Part of a small language model's weights: width 192.
Each number is 200 + 40 x the weight over its row's rms, rounded and kept within 0 to 999. Layers, rows and columns count from 0. The size before them is the row's rms in percent of the matrix's.

# layer 4 MLP gate, 512x192, rms 0.148, rows 398-434, columns 0-63
097,94,258,260,222,202,205,222,206,181,141,230,188,193,260,221,236,189,225,161,294,168,126,217,166,238,214,119,198,100,270,138,239,171,188,184,283,233,199,177,210,212,170,230,266,203,233,229,263,189,167,207,213,137,206,168,177,207,248,203,185,221,173,236,187
114,229,250,233,149,193,174,273,176,192,237,216,280,263,275,195,234,198,225,177,252,191,200,183,162,210,191,193,171,187,187,138,156,167,227,173,227,219,269,165,115,122,177,236,161,153,163,126,251,243,205,234,203,160,144,260,199,177,243,134,142,171,201,178,155
110,292,226,228,220,215,143,247,228,186,171,213,158,188,184,215,186,166,207,260,189,202,184,181,191,189,228,241,152,95,137,173,130,256,221,216,210,211,122,98,225,213,211,158,231,178,204,161,214,234,219,181,176,181,194,249,182,87,182,209,167,245,199,196,148
095,204,118,219,207,196,263,99,180,173,211,218,160,255,204,197,190,200,208,286,158,277,178,196,210,108,206,185,205,191,269,178,166,223,154,209,198,233,220,135,254,192,199,153,205,193,156,128,115,147,254,232,238,158,139,189,263,279,250,234,126,236,177,251,218
103,224,177,187,193,126,178,147,199,205,159,183,123,250,216,177,193,194,239,229,219,176,189,216,213,239,176,181,210,194,210,270,221,210,234,206,227,115,261,175,227,211,219,180,283,245,206,199,224,182,263,143,165,236,199,182,227,179,154,132,189,269,252,170,214
104,180,212,179,246,185,186,191,202,122,199,260,221,195,223,245,223,244,253,219,202,266,289,268,235,192,220,216,166,215,199,120,187,211,176,196,151,121,184,154,149,248,220,244,260,202,228,121,180,219,224,179,166,202,220,264,263,259,224,225,221,284,160,216,237
101,203,177,167,286,123,174,126,221,251,190,251,269,168,178,233,166,210,212,185,191,118,180,187,147,237,185,168,254,162,234,191,182,192,180,205,250,125,226,233,143,181,193,228,237,125,274,248,201,253,237,210,238,252,177,220,242,165,159,160,201,126,176,220,222
102,185,186,170,186,204,202,238,224,229,181,272,215,149,207,227,179,124,221,191,234,184,235,129,240,176,191,223,249,215,253,200,231,204,168,190,230,205,210,262,222,248,152,127,203,189,218,217,162,108,213,245,172,70,200,194,204,171,174,180,127,246,238,214,153
103,161,180,208,250,201,250,280,235,213,203,156,158,195,186,271,131,154,242,165,181,229,169,193,175,190,291,236,245,270,170,243,236,128,202,152,225,216,200,182,99,153,203,136,213,203,182,240,172,252,215,218,195,163,215,214,155,210,186,221,167,165,167,222,321
105,236,192,244,183,152,170,267,220,230,295,145,205,218,167,203,169,239,187,134,185,178,260,218,192,224,236,190,215,244,147,113,154,259,208,162,191,239,192,194,233,176,203,190,184,158,196,248,220,130,194,276,155,262,234,191,201,170,275,203,230,161,253,176,198
089,198,157,96,199,211,190,211,262,235,263,214,221,180,169,167,190,242,182,225,212,167,225,175,236,163,249,227,110,212,211,164,261,250,220,187,226,194,209,192,245,231,232,233,122,278,215,235,245,226,209,200,210,229,249,170,240,222,215,228,190,280,229,173,238
101,183,179,131,255,284,160,165,199,191,228,130,236,231,247,253,279,245,151,165,139,224,240,218,143,233,220,171,186,187,248,199,144,273,189,237,151,155,175,223,210,154,257,211,157,195,147,161,179,193,165,197,186,145,174,119,198,246,141,191,271,237,267,257,208
099,201,261,204,182,221,203,178,282,293,186,206,156,237,180,215,98,243,217,159,266,190,205,181,253,217,189,185,183,299,184,201,149,228,234,213,204,185,248,196,213,280,216,218,179,215,200,202,218,182,204,224,169,171,206,164,166,251,236,241,137,168,107,290,165
116,200,179,118,202,204,204,180,172,188,194,166,210,199,73,217,254,162,157,161,257,191,217,222,156,155,190,262,253,147,175,229,166,197,218,215,289,155,258,233,237,143,194,231,170,212,258,225,170,189,258,183,261,257,154,173,215,183,145,217,286,220,220,252,246
106,180,280,230,246,195,189,234,263,273,221,192,136,151,211,169,292,134,217,215,180,166,198,209,203,220,249,199,230,160,218,262,201,279,248,179,169,242,236,179,160,222,259,198,143,228,226,140,151,123,175,211,200,135,242,284,230,159,225,162,250,233,165,240,215
097,203,270,195,192,155,165,173,258,264,198,201,195,159,251,281,261,150,181,219,135,239,202,196,218,176,174,110,230,244,130,172,145,219,173,178,224,241,89,240,223,221,163,193,181,193,176,234,186,173,196,85,221,236,156,175,221,198,223,220,210,216,157,228,157
101,241,156,99,137,158,315,189,171,233,197,187,181,217,176,225,218,229,214,181,257,175,170,228,230,205,224,199,174,161,212,208,157,183,209,208,159,196,205,165,215,175,172,166,197,178,190,171,240,173,258,159,157,164,185,196,199,154,204,204,217,202,200,231,116
096,214,163,154,157,182,193,219,216,245,240,197,122,223,189,143,220,216,180,105,209,160,197,237,207,220,193,215,209,207,209,217,185,211,207,288,218,131,287,259,209,163,233,159,274,151,214,244,135,235,184,172,147,97,173,145,183,253,210,160,209,207,146,184,208
097,247,218,234,244,227,111,181,251,256,212,202,226,249,236,176,248,213,178,224,167,209,190,196,183,172,223,205,177,181,246,203,191,161,159,233,244,243,225,161,167,249,161,224,145,213,180,194,300,199,231,211,231,124,153,247,171,188,225,158,196,244,101,175,235
090,186,179,192,192,221,173,259,216,209,259,308,238,186,177,164,256,188,190,218,136,196,206,154,232,226,180,248,193,271,176,210,248,79,215,203,186,130,220,203,217,182,198,214,154,148,213,172,145,157,222,198,192,206,231,195,156,229,197,196,169,167,148,240,156
095,159,186,228,232,253,239,216,225,228,221,253,201,201,231,264,182,160,195,224,232,220,240,200,219,125,172,185,199,242,219,179,169,165,183,266,254,235,216,248,259,243,185,211,184,212,164,261,155,179,204,187,199,146,190,218,143,138,227,274,225,201,219,214,239
093,180,209,216,175,149,228,219,212,264,176,249,190,107,256,260,172,202,199,217,144,205,141,259,267,222,311,261,156,218,280,228,199,211,194,228,207,181,198,191,141,194,133,155,203,251,220,152,257,176,299,207,173,207,228,178,171,243,215,227,166,162,230,107,194
107,219,282,230,196,126,237,212,190,160,227,201,192,236,257,220,190,216,259,180,132,146,176,174,261,187,180,146,262,225,255,242,161,229,210,181,229,240,129,169,150,252,198,187,191,97,180,139,265,137,199,223,207,198,205,128,122,226,211,180,175,237,248,201,241
106,207,151,110,164,127,155,205,218,203,178,194,234,196,226,198,259,212,163,230,149,252,210,237,160,153,173,216,230,166,128,208,190,160,232,170,215,183,159,124,232,198,290,267,252,273,177,183,180,233,247,167,278,194,211,202,140,190,196,125,285,226,251,126,243
095,185,194,243,144,165,209,208,204,193,256,242,235,200,164,176,274,187,271,162,236,154,179,218,238,204,206,140,236,209,226,185,214,185,225,169,216,178,207,262,249,167,177,241,163,110,204,259,186,255,245,203,239,117,165,183,219,220,181,206,201,216,240,178,223
106,215,214,237,287,199,214,226,205,234,230,242,141,195,191,208,182,216,221,237,139,211,211,195,236,243,222,249,157,168,130,231,251,194,225,289,192,202,172,229,262,185,116,177,213,141,248,194,239,162,165,237,204,231,203,150,163,203,242,92,201,180,197,150,280
087,204,172,194,182,109,161,227,211,288,206,233,244,231,169,176,177,228,187,145,217,253,205,172,221,219,202,268,96,223,251,192,195,181,229,209,217,274,173,231,210,139,199,244,211,236,187,209,111,147,202,221,268,230,241,170,175,163,184,227,148,194,227,207,165
096,221,286,201,272,194,192,208,249,158,228,260,168,245,225,216,183,261,250,212,239,132,213,248,128,261,168,286,169,172,181,181,247,184,179,217,273,238,241,167,196,205,161,158,210,165,211,209,175,136,184,190,186,199,259,202,198,176,238,200,174,143,201,247,134
106,152,233,129,258,203,184,194,208,238,250,210,210,211,211,226,221,144,244,213,173,185,104,178,212,186,238,237,237,187,212,195,136,137,198,218,140,192,199,194,202,190,258,179,228,188,156,197,242,168,219,157,164,204,233,184,235,181,240,171,207,174,206,182,163
101,194,141,177,153,189,210,225,211,122,250,192,184,221,162,235,240,162,288,183,180,175,236,109,223,269,207,178,127,278,209,175,193,178,196,163,175,182,200,239,137,221,224,200,303,190,181,208,265,190,242,204,226,164,182,224,236,192,150,257,216,202,181,104,143
103,162,199,145,227,207,215,123,214,149,182,218,236,148,211,235,141,167,172,190,212,216,185,226,219,197,250,271,211,197,196,233,207,207,170,252,170,225,287,193,247,131,252,165,196,285,186,224,220,218,207,208,130,214,228,54,114,147,145,228,210,275,226,137,239
102,203,240,155,164,177,234,159,195,181,207,203,207,166,236,236,212,230,218,219,167,178,166,178,179,159,209,198,174,220,163,273,196,283,214,218,207,205,206,283,170,217,197,276,150,248,135,242,137,247,266,232,253,190,268,228,288,220,201,167,213,241,122,135,216
096,218,154,192,165,123,193,231,154,190,266,227,182,176,253,210,221,267,169,114,288,140,215,172,257,143,259,217,210,181,193,180,188,212,223,110,202,260,259,183,212,149,253,229,229,156,223,178,159,206,205,220,188,180,202,194,192,216,191,185,116,145,277,188,192
093,193,204,253,266,210,117,247,201,191,250,191,227,275,154,187,142,174,207,188,124,214,151,159,228,141,187,195,199,176,260,154,213,203,159,200,199,263,180,185,117,196,192,156,193,168,192,246,192,206,232,229,198,192,236,252,238,179,213,223,181,220,159,235,167
082,206,211,196,172,199,278,133,237,147,240,167,164,228,201,140,143,211,273,188,258,153,211,245,148,258,142,173,235,233,171,189,230,176,178,206,176,187,210,192,229,230,166,192,185,165,114,281,179,161,268,197,198,240,188,143,234,166,176,204,276,194,199,171,132
104,210,230,189,256,231,192,153,179,227,184,233,188,198,215,153,258,196,225,220,168,147,216,207,311,298,205,178,231,186,188,180,262,175,195,210,251,205,186,211,214,199,188,213,186,222,148,253,238,166,220,193,281,157,182,218,222,188,226,210,288,184,185,193,211
097,209,207,132,156,117,225,249,188,199,205,183,223,193,149,241,247,267,191,230,201,164,243,178,206,255,221,211,281,211,233,215,241,219,257,156,273,170,185,240,196,171,209,172,292,223,218,223,230,169,234,171,163,169,116,165,184,191,205,205,226,164,212,244,197
# layer 4 MLP up, 512x192, rms 0.143, rows 398-433, columns 0-63
088,135,201,207,136,202,280,218,208,168,251,178,208,226,218,182,197,214,168,181,269,166,226,171,163,204,167,217,239,209,251,155,198,162,197,189,121,226,211,233,199,241,208,213,190,210,143,188,166,226,226,169,213,163,117,225,146,215,127,172,202,230,299,196,233
103,184,174,251,237,255,223,198,225,178,155,173,198,183,204,185,168,183,232,253,224,242,261,190,155,188,209,181,249,207,211,232,290,168,168,226,116,236,287,172,160,158,185,251,156,195,245,107,236,171,181,147,193,220,271,176,138,197,157,173,199,161,252,202,207
110,140,262,222,212,216,197,181,240,174,236,273,238,89,202,125,253,200,262,196,200,242,222,155,196,229,202,202,251,201,171,216,256,189,188,224,184,213,197,218,172,186,239,186,196,292,201,235,252,166,165,203,188,166,217,178,131,251,169,145,224,211,198,138,235
101,256,198,194,157,171,202,207,188,227,270,208,162,198,272,265,233,176,150,230,192,189,193,226,206,187,247,247,178,208,142,146,264,301,143,222,198,202,168,241,165,193,234,136,216,201,233,174,182,160,224,245,179,172,226,220,203,146,200,219,183,169,237,218,103
097,172,192,188,254,190,201,268,188,200,156,223,151,149,175,217,183,174,248,194,191,185,182,287,202,185,235,172,142,253,188,260,167,176,165,200,205,211,210,184,234,243,198,195,240,237,196,161,150,237,177,184,146,147,161,253,253,205,168,275,255,189,207,244,129
099,135,194,184,243,137,260,211,262,105,246,193,191,190,258,226,241,218,222,280,217,181,173,157,159,173,199,133,174,194,172,239,175,220,244,178,96,187,208,184,179,132,192,193,187,174,98,181,197,140,242,207,184,198,194,187,132,213,192,214,238,223,155,193,200
095,188,260,211,236,214,281,238,219,355,172,209,184,239,193,179,245,267,78,248,236,198,216,233,167,279,149,144,201,212,206,288,185,196,192,192,225,224,238,170,207,224,148,172,212,258,207,225,243,262,181,226,201,229,193,218,197,251,128,218,224,251,254,224,162
096,235,228,163,204,252,162,219,230,179,168,176,189,256,221,190,107,115,244,154,288,229,179,137,169,245,189,182,193,276,220,218,177,255,135,240,178,172,208,245,149,187,155,161,156,285,256,252,262,174,282,225,197,162,157,193,197,161,201,232,143,271,184,223,202
099,262,237,154,302,204,212,183,279,170,222,144,221,192,254,185,267,213,119,201,278,165,208,239,251,260,228,185,172,176,178,234,214,184,177,154,161,206,135,208,257,163,170,211,222,211,221,179,147,197,165,152,188,294,226,170,156,152,273,195,119,243,215,171,231
102,209,210,160,159,113,245,168,199,143,175,212,198,267,204,233,200,237,240,141,118,253,225,207,189,205,191,171,183,102,186,292,198,156,169,132,160,184,241,196,211,128,191,221,180,188,201,266,188,201,197,215,239,218,149,161,210,167,204,189,225,146,252,180,250
093,171,175,198,204,210,219,229,159,249,255,180,183,145,262,246,221,271,200,204,198,190,232,198,227,172,210,221,208,289,226,217,256,256,193,214,217,216,187,155,179,215,209,230,169,243,192,156,194,238,178,189,257,236,157,138,211,203,256,138,216,208,173,228,183
107,181,168,218,190,137,182,168,204,209,189,157,227,233,199,198,165,146,158,213,224,143,189,142,197,270,149,233,204,193,170,239,181,206,267,186,211,281,154,205,240,186,247,127,158,254,177,171,272,198,161,227,142,228,154,197,168,220,132,215,227,176,179,142,110
095,235,269,177,211,157,196,181,164,181,205,227,179,155,182,169,273,285,156,198,222,185,236,190,190,196,212,153,213,160,166,183,190,268,172,238,197,228,191,223,242,274,210,270,198,223,218,259,176,217,259,238,156,124,230,200,94,137,147,167,175,189,151,190,240
114,250,176,225,238,197,224,210,224,248,174,284,207,161,200,176,140,197,209,233,219,168,208,208,222,264,186,227,217,219,219,191,143,196,221,178,278,175,200,253,178,218,278,225,288,141,166,148,171,201,211,158,206,142,162,227,167,224,258,268,142,203,184,143,232
102,150,279,262,182,251,173,172,191,203,234,177,181,231,160,218,255,228,208,216,146,173,260,205,185,212,235,167,200,250,154,193,144,225,177,163,227,226,215,213,239,212,212,229,193,161,222,271,250,224,239,148,229,189,234,213,243,147,181,268,223,148,208,168,160
093,138,186,296,240,255,138,217,191,184,258,196,250,233,189,225,189,165,235,222,209,181,161,197,169,210,148,209,244,183,157,179,167,171,206,148,192,218,226,312,110,185,149,214,223,267,219,139,234,166,227,150,171,183,145,198,196,263,248,226,235,220,178,239,205
099,159,187,241,156,213,281,211,238,169,222,156,196,210,154,254,203,161,218,181,193,230,180,208,215,220,227,179,175,224,194,150,153,185,198,185,197,193,164,251,198,249,164,245,148,204,234,181,149,244,277,235,227,121,190,250,106,217,139,254,219,233,211,250,250
104,231,199,170,198,140,214,192,163,239,212,173,229,183,268,232,223,172,215,188,183,184,126,233,239,145,230,198,188,206,199,183,205,193,255,195,223,184,244,229,230,212,154,154,164,224,185,257,222,226,250,156,224,190,236,176,196,206,166,179,163,258,208,121,177
103,201,236,202,246,196,167,237,197,176,200,184,252,228,145,140,110,211,191,174,204,189,305,258,197,211,171,197,185,171,202,208,180,159,188,205,211,226,203,121,213,277,217,196,269,179,190,166,217,220,192,203,200,218,180,144,173,306,192,214,234,129,263,189,170
095,74,181,198,238,170,177,253,225,217,164,177,253,157,224,177,248,237,185,149,208,236,222,204,165,158,195,244,159,176,184,178,224,183,142,214,157,144,178,162,153,278,246,218,209,219,255,233,257,250,168,241,274,186,293,263,268,208,243,184,122,155,222,215,229
097,165,200,179,265,217,227,195,176,220,203,158,221,176,197,193,270,180,209,151,143,185,166,154,241,209,187,144,222,253,253,132,215,171,299,158,172,202,202,219,159,159,291,241,168,175,180,218,157,192,190,168,211,183,266,179,91,230,216,173,218,181,182,217,188
097,189,274,233,198,189,252,179,215,277,137,220,213,187,161,266,178,235,207,181,222,211,180,206,196,179,221,312,147,235,274,145,188,156,175,189,202,202,200,160,130,206,253,208,145,177,180,193,181,185,292,196,284,139,268,141,206,149,205,235,136,214,134,163,213
098,190,184,118,223,191,159,255,237,165,229,206,90,244,241,244,193,230,167,216,249,252,196,261,185,164,192,190,164,238,142,268,202,187,188,186,223,108,249,171,174,187,161,173,171,246,222,170,290,152,257,222,191,190,226,207,213,170,175,194,246,156,177,194,210
103,220,237,160,277,168,153,243,186,205,210,162,237,156,178,214,186,222,244,181,220,182,165,112,231,153,201,194,200,163,239,202,185,268,168,205,200,207,190,208,222,156,202,254,169,237,210,174,200,196,185,201,179,164,165,146,247,172,171,211,237,195,206,196,254
100,282,150,215,175,216,161,215,173,197,232,215,249,176,147,124,159,194,307,232,218,173,188,168,317,240,203,144,220,160,187,165,268,137,227,199,171,154,124,232,167,197,178,217,163,216,235,221,252,209,187,202,243,193,305,200,240,231,170,231,170,226,272,243,189
104,230,244,240,207,206,237,251,237,176,189,216,161,174,240,155,198,191,240,176,175,209,249,188,217,166,142,138,208,129,187,102,171,247,299,245,147,151,188,218,184,229,229,172,171,109,217,188,276,161,220,264,194,209,163,113,218,168,263,198,159,178,252,241,165
093,213,216,97,227,187,186,245,224,171,224,207,177,234,76,193,167,181,213,223,105,176,203,225,195,172,212,280,135,181,232,190,215,177,207,163,181,260,195,203,190,141,103,210,237,279,232,143,161,220,308,236,203,97,210,238,223,176,170,130,185,197,182,209,173
105,211,247,222,150,192,193,185,252,237,145,196,205,247,230,216,163,178,133,197,213,208,251,249,193,156,153,237,205,169,143,203,249,189,175,182,229,163,159,225,183,231,194,154,183,180,139,192,220,172,231,123,154,233,265,252,238,236,178,206,65,187,196,228,213
100,163,223,159,214,155,246,215,202,224,252,259,165,122,165,118,225,182,217,210,171,193,210,128,195,215,202,196,147,211,141,231,154,195,192,255,258,169,247,251,182,186,219,147,177,237,226,192,181,261,127,161,224,288,235,170,198,169,188,202,182,212,204,187,158
105,177,265,251,204,186,225,161,241,174,159,184,201,230,209,188,158,208,201,218,307,221,192,228,213,132,265,208,170,237,201,198,167,214,188,204,252,211,142,243,203,228,176,169,140,173,220,218,135,175,206,197,177,161,252,154,226,176,160,215,246,296,161,204,190
095,153,287,169,211,194,210,85,173,185,236,260,217,143,241,203,202,156,171,191,279,186,110,252,162,176,225,178,200,238,199,196,258,219,239,204,185,178,211,179,210,256,245,196,188,251,208,210,290,179,242,195,160,268,224,182,189,194,143,206,203,207,187,194,258
093,217,217,174,189,135,235,198,225,233,229,155,259,278,115,249,152,200,240,173,154,180,172,140,239,232,227,214,242,234,191,146,228,215,167,184,226,151,135,265,127,211,224,158,202,243,198,252,158,273,150,183,193,123,231,202,285,152,234,275,215,142,168,198,228
103,188,221,260,180,171,347,194,195,243,166,185,174,152,171,199,200,189,195,189,180,250,119,210,133,221,210,218,200,219,150,231,264,208,204,170,248,186,232,257,197,244,224,162,243,176,214,171,262,184,163,215,199,191,174,167,213,195,218,108,173,160,219,202,179
090,187,150,133,216,211,207,193,235,146,200,267,221,140,133,159,134,192,210,182,265,275,138,241,243,157,247,238,246,180,284,258,132,266,183,180,180,199,194,156,166,209,214,269,138,195,203,174,238,188,203,202,220,230,276,256,207,147,205,226,210,215,157,199,244
095,180,162,285,265,207,202,240,256,228,184,225,162,305,201,200,165,156,276,111,178,210,250,154,258,159,202,177,177,222,249,249,183,293,189,214,124,210,218,325,192,256,184,263,165,272,250,211,194,164,177,187,202,243,308,202,210,224,256,162,176,161,230,174,173
098,168,188,180,170,224,155,229,212,157,209,215,207,232,213,201,178,191,260,245,268,203,178,217,202,159,268,135,120,136,225,204,172,253,156,176,198,199,205,189,161,187,201,120,180,172,222,251,225,258,196,237,202,234,153,119,226,202,186,216,193,192,267,175,184
# layer 4 MLP down (transposed), 512x192, rms 0.139, rows 398-433, columns 0-63
093,162,168,273,212,168,204,173,186,191,170,224,242,220,121,202,169,179,188,249,256,196,130,248,194,216,212,167,203,286,214,261,211,190,157,207,241,180,185,251,232,175,196,206,234,137,193,307,235,212,189,234,254,221,245,220,158,207,211,202,161,189,209,159,195
105,168,188,228,210,214,241,306,182,241,252,225,178,278,166,293,233,179,238,206,258,158,240,168,214,147,186,153,184,212,222,192,154,169,210,264,197,216,175,150,143,207,188,180,239,230,246,203,223,179,183,186,184,229,208,239,245,158,130,223,185,162,161,218,174
101,278,169,233,185,214,194,180,213,187,189,104,165,213,214,204,212,260,205,215,227,167,180,223,133,246,140,251,168,270,282,173,287,200,187,211,129,107,145,192,184,222,223,160,156,152,161,194,179,224,238,193,190,327,228,172,254,192,133,165,116,165,186,240,227
103,233,187,112,188,218,203,189,132,149,173,253,205,250,247,172,230,131,202,157,224,226,226,183,228,264,168,220,254,226,212,203,139,217,197,118,149,140,267,208,164,187,170,195,178,169,177,201,190,259,215,168,155,254,204,238,199,168,142,102,191,206,205,234,254
100,220,175,222,210,185,196,197,177,104,122,155,166,183,149,247,252,240,75,201,264,202,213,181,237,167,259,241,258,253,214,209,260,248,210,160,197,204,126,175,180,191,160,214,192,149,182,249,172,242,233,205,190,189,248,160,157,217,211,206,192,255,174,118,255
103,258,207,267,137,198,185,237,266,194,187,182,188,148,104,283,191,228,181,169,161,194,272,259,179,189,179,201,211,176,229,196,197,204,179,299,177,224,223,167,262,278,165,227,184,221,204,234,216,183,173,158,283,201,238,259,212,161,164,236,277,197,207,192,152
096,156,267,139,184,149,198,226,254,136,131,199,185,301,173,266,182,237,195,221,235,141,147,208,232,249,154,176,185,227,180,277,142,176,156,260,115,227,132,228,181,177,196,175,215,219,229,217,215,266,160,127,157,225,213,195,204,123,136,207,186,209,159,219,197
105,207,189,134,187,185,173,233,207,233,235,240,255,142,223,247,179,258,173,157,217,243,169,165,220,144,246,268,334,187,198,205,126,180,145,153,271,221,225,182,194,236,123,241,137,159,228,174,196,197,193,147,192,210,190,224,158,127,178,237,215,238,188,252,154
104,170,123,199,236,154,277,254,197,109,190,174,198,163,64,157,151,212,197,235,183,230,172,232,154,150,85,184,263,187,216,224,201,250,192,205,125,191,141,194,227,144,192,217,237,208,182,182,124,202,214,243,187,260,207,165,154,217,136,175,196,191,249,192,240
096,352,213,237,156,156,192,221,202,242,192,217,202,172,198,205,189,174,204,249,257,205,186,234,201,231,215,157,175,204,175,182,256,160,203,233,159,122,219,252,146,246,176,185,219,241,233,254,149,240,243,242,142,209,220,240,258,245,170,221,179,182,153,154,139
094,163,257,208,145,193,181,251,301,166,194,151,212,242,210,150,173,166,188,208,155,156,149,154,238,216,229,204,155,233,217,188,249,215,215,255,222,246,177,174,195,210,244,227,183,200,181,159,214,218,190,211,145,179,206,177,211,225,142,190,224,195,250,141,244
101,224,190,266,213,137,218,247,217,197,201,268,206,182,155,222,162,276,172,268,246,153,165,204,113,217,136,237,258,238,201,152,180,196,181,219,161,284,221,262,203,261,233,205,161,151,221,173,191,276,156,202,233,144,214,191,168,242,233,219,200,177,170,118,256
102,186,247,189,170,177,229,161,255,204,134,176,216,217,176,166,196,186,152,181,220,69,201,185,236,245,205,139,272,212,161,241,226,206,170,261,105,225,159,168,194,240,201,211,168,270,258,219,274,228,222,246,187,187,177,191,255,143,178,219,201,215,205,207,223
101,194,121,172,174,173,237,219,245,261,202,163,182,151,214,104,218,198,222,163,192,230,192,207,210,109,198,177,216,245,199,202,199,159,172,228,243,266,313,206,225,211,148,269,178,217,240,196,159,224,149,175,134,162,152,136,201,253,140,190,178,208,182,208,233
106,212,224,231,198,233,219,175,183,185,203,209,260,240,153,264,188,149,169,188,126,195,130,246,222,162,315,178,204,257,244,265,240,241,232,204,207,137,186,167,221,308,253,204,267,195,207,207,160,190,238,185,253,207,162,138,181,238,152,198,286,200,193,152,179
096,236,186,252,216,223,140,223,158,248,199,158,254,207,217,207,226,217,144,240,225,130,190,224,196,190,294,267,257,105,170,252,212,151,255,173,300,216,236,203,275,223,221,226,125,262,197,191,177,168,202,216,141,148,241,188,231,187,184,163,211,224,264,180,195
101,186,300,140,189,171,231,133,254,209,179,239,239,180,157,206,206,216,217,233,206,235,147,242,122,246,288,175,175,179,168,176,232,179,235,137,216,224,198,200,210,163,223,207,166,179,221,145,188,168,218,242,231,232,152,137,163,210,234,192,231,209,224,206,200
093,133,259,236,220,143,126,193,230,144,222,161,179,173,204,175,199,200,187,149,238,108,219,185,252,201,118,126,194,168,186,180,149,188,192,261,245,186,198,255,161,250,214,185,194,240,136,286,225,184,134,130,210,242,245,213,240,187,174,170,176,206,210,233,205
104,235,176,183,158,250,185,150,189,151,218,127,134,186,244,203,244,241,195,220,185,245,200,204,153,208,133,222,234,250,185,176,184,177,222,205,232,214,159,231,267,223,190,159,221,155,250,184,228,242,131,162,199,207,218,245,149,225,253,141,215,210,224,167,146
095,202,118,197,256,159,249,176,179,213,237,181,210,248,118,214,241,158,256,205,202,162,156,180,229,202,204,190,186,169,238,143,220,204,220,207,168,164,178,146,193,156,154,227,191,221,158,167,263,171,252,197,200,229,229,180,158,170,258,278,177,223,186,236,213
097,174,232,201,217,228,187,178,179,183,226,164,152,195,151,238,222,219,126,168,246,131,194,161,188,186,145,211,239,140,272,221,232,156,187,235,202,248,222,242,241,143,155,239,250,201,186,209,191,255,211,129,173,191,135,205,229,231,253,166,129,226,231,220,182
105,201,275,230,178,240,174,237,135,131,207,143,205,175,199,241,199,225,179,164,248,208,220,158,151,159,131,211,213,228,207,136,245,161,124,288,212,147,170,206,191,229,209,182,178,177,166,185,160,167,223,171,204,207,119,185,269,200,268,178,240,250,193,134,215
102,210,188,256,178,223,242,201,228,221,183,204,192,259,206,141,218,136,255,218,230,182,214,160,245,159,248,165,149,126,194,206,137,146,162,180,128,172,255,224,199,186,208,203,211,242,140,236,175,178,250,150,157,247,223,214,258,183,229,234,224,236,210,220,159
104,205,148,205,201,197,203,200,189,220,118,237,225,180,150,205,223,173,202,228,229,216,174,235,196,105,212,191,219,200,175,119,111,247,170,186,178,276,189,191,232,226,220,187,247,219,240,203,197,220,198,201,310,271,215,259,160,220,218,224,214,172,143,203,185
096,228,224,240,180,190,241,250,176,242,174,216,177,186,133,155,181,236,264,198,221,112,203,227,236,193,140,166,157,203,168,212,189,121,215,237,238,250,229,205,158,219,233,168,186,211,304,186,240,209,188,280,233,179,156,213,167,247,190,194,186,264,246,262,267
102,219,221,191,119,165,175,209,275,162,184,170,210,258,202,232,219,207,227,225,198,190,201,232,196,153,147,202,200,161,191,219,236,269,154,189,174,145,151,218,156,271,182,195,219,187,193,212,213,157,225,215,192,267,262,218,271,186,214,206,244,103,208,134,215
095,186,228,132,211,202,160,193,211,131,216,196,235,282,238,257,175,268,128,258,140,231,210,212,187,125,194,184,196,246,181,146,168,148,221,206,225,199,176,168,152,193,214,224,241,146,196,174,171,236,234,243,164,125,200,144,273,119,246,167,192,226,231,219,218
106,260,212,237,210,160,208,168,260,166,225,162,225,196,222,152,212,147,203,191,181,169,172,237,227,231,198,219,172,231,172,221,289,213,223,235,227,180,203,153,256,190,194,164,106,173,140,203,200,208,210,232,276,183,126,237,200,171,208,212,188,209,204,214,177
091,223,198,193,166,141,220,183,224,121,184,189,173,233,225,142,166,204,195,266,168,225,249,258,252,259,132,222,182,250,184,228,173,249,163,290,213,179,145,196,176,205,145,156,238,252,242,221,246,235,180,223,144,172,180,180,175,255,218,200,226,244,128,192,196
105,148,220,228,300,166,217,187,155,160,216,250,201,211,99,176,156,204,280,165,205,243,209,205,186,228,168,213,228,154,244,263,184,127,173,227,280,170,157,169,238,176,218,242,211,234,230,283,174,174,282,174,189,218,168,193,222,186,161,196,225,221,211,134,138
106,184,189,178,265,258,186,225,196,195,231,157,141,205,243,182,120,163,230,258,209,234,135,209,183,250,201,119,227,203,216,187,225,193,202,214,187,191,191,138,102,217,188,194,145,238,263,174,134,305,271,179,173,298,173,160,134,206,226,255,214,240,217,241,242
094,203,153,287,234,175,225,255,178,176,164,175,171,240,249,220,235,171,197,134,224,181,179,183,192,217,178,205,232,272,195,190,221,223,222,195,260,270,221,120,195,159,227,194,235,220,215,229,219,157,133,292,251,279,182,227,260,271,167,123,208,200,216,240,158
102,167,180,212,145,199,160,149,260,207,251,147,216,248,204,224,213,155,198,274,143,161,191,200,146,165,250,139,170,240,131,132,245,188,162,254,223,212,160,240,264,187,156,162,135,199,178,191,156,215,254,177,240,194,162,235,149,212,170,265,184,131,214,245,153
092,221,212,165,151,164,139,207,220,164,277,251,232,207,207,183,188,160,241,239,176,206,213,170,214,234,212,222,218,236,198,183,139,207,203,159,229,196,185,124,237,240,245,219,221,223,177,167,199,201,206,190,223,107,179,205,142,243,264,180,312,197,242,199,192
091,190,188,228,157,218,229,175,213,227,102,199,207,170,218,246,245,175,203,190,247,231,202,207,225,227,227,146,247,201,192,150,190,188,173,251,195,235,237,201,212,170,253,301,224,231,197,155,218,205,246,146,286,249,240,280,166,148,252,210,139,206,192,163,179
106,157,150,216,199,195,150,245,230,103,150,153,179,212,186,259,241,199,211,202,242,177,193,166,222,189,189,133,207,257,176,184,249,231,220,250,224,135,182,124,172,277,256,178,225,216,283,191,168,221,142,223,183,207,188,248,147,286,168,237,205,168,116,241,196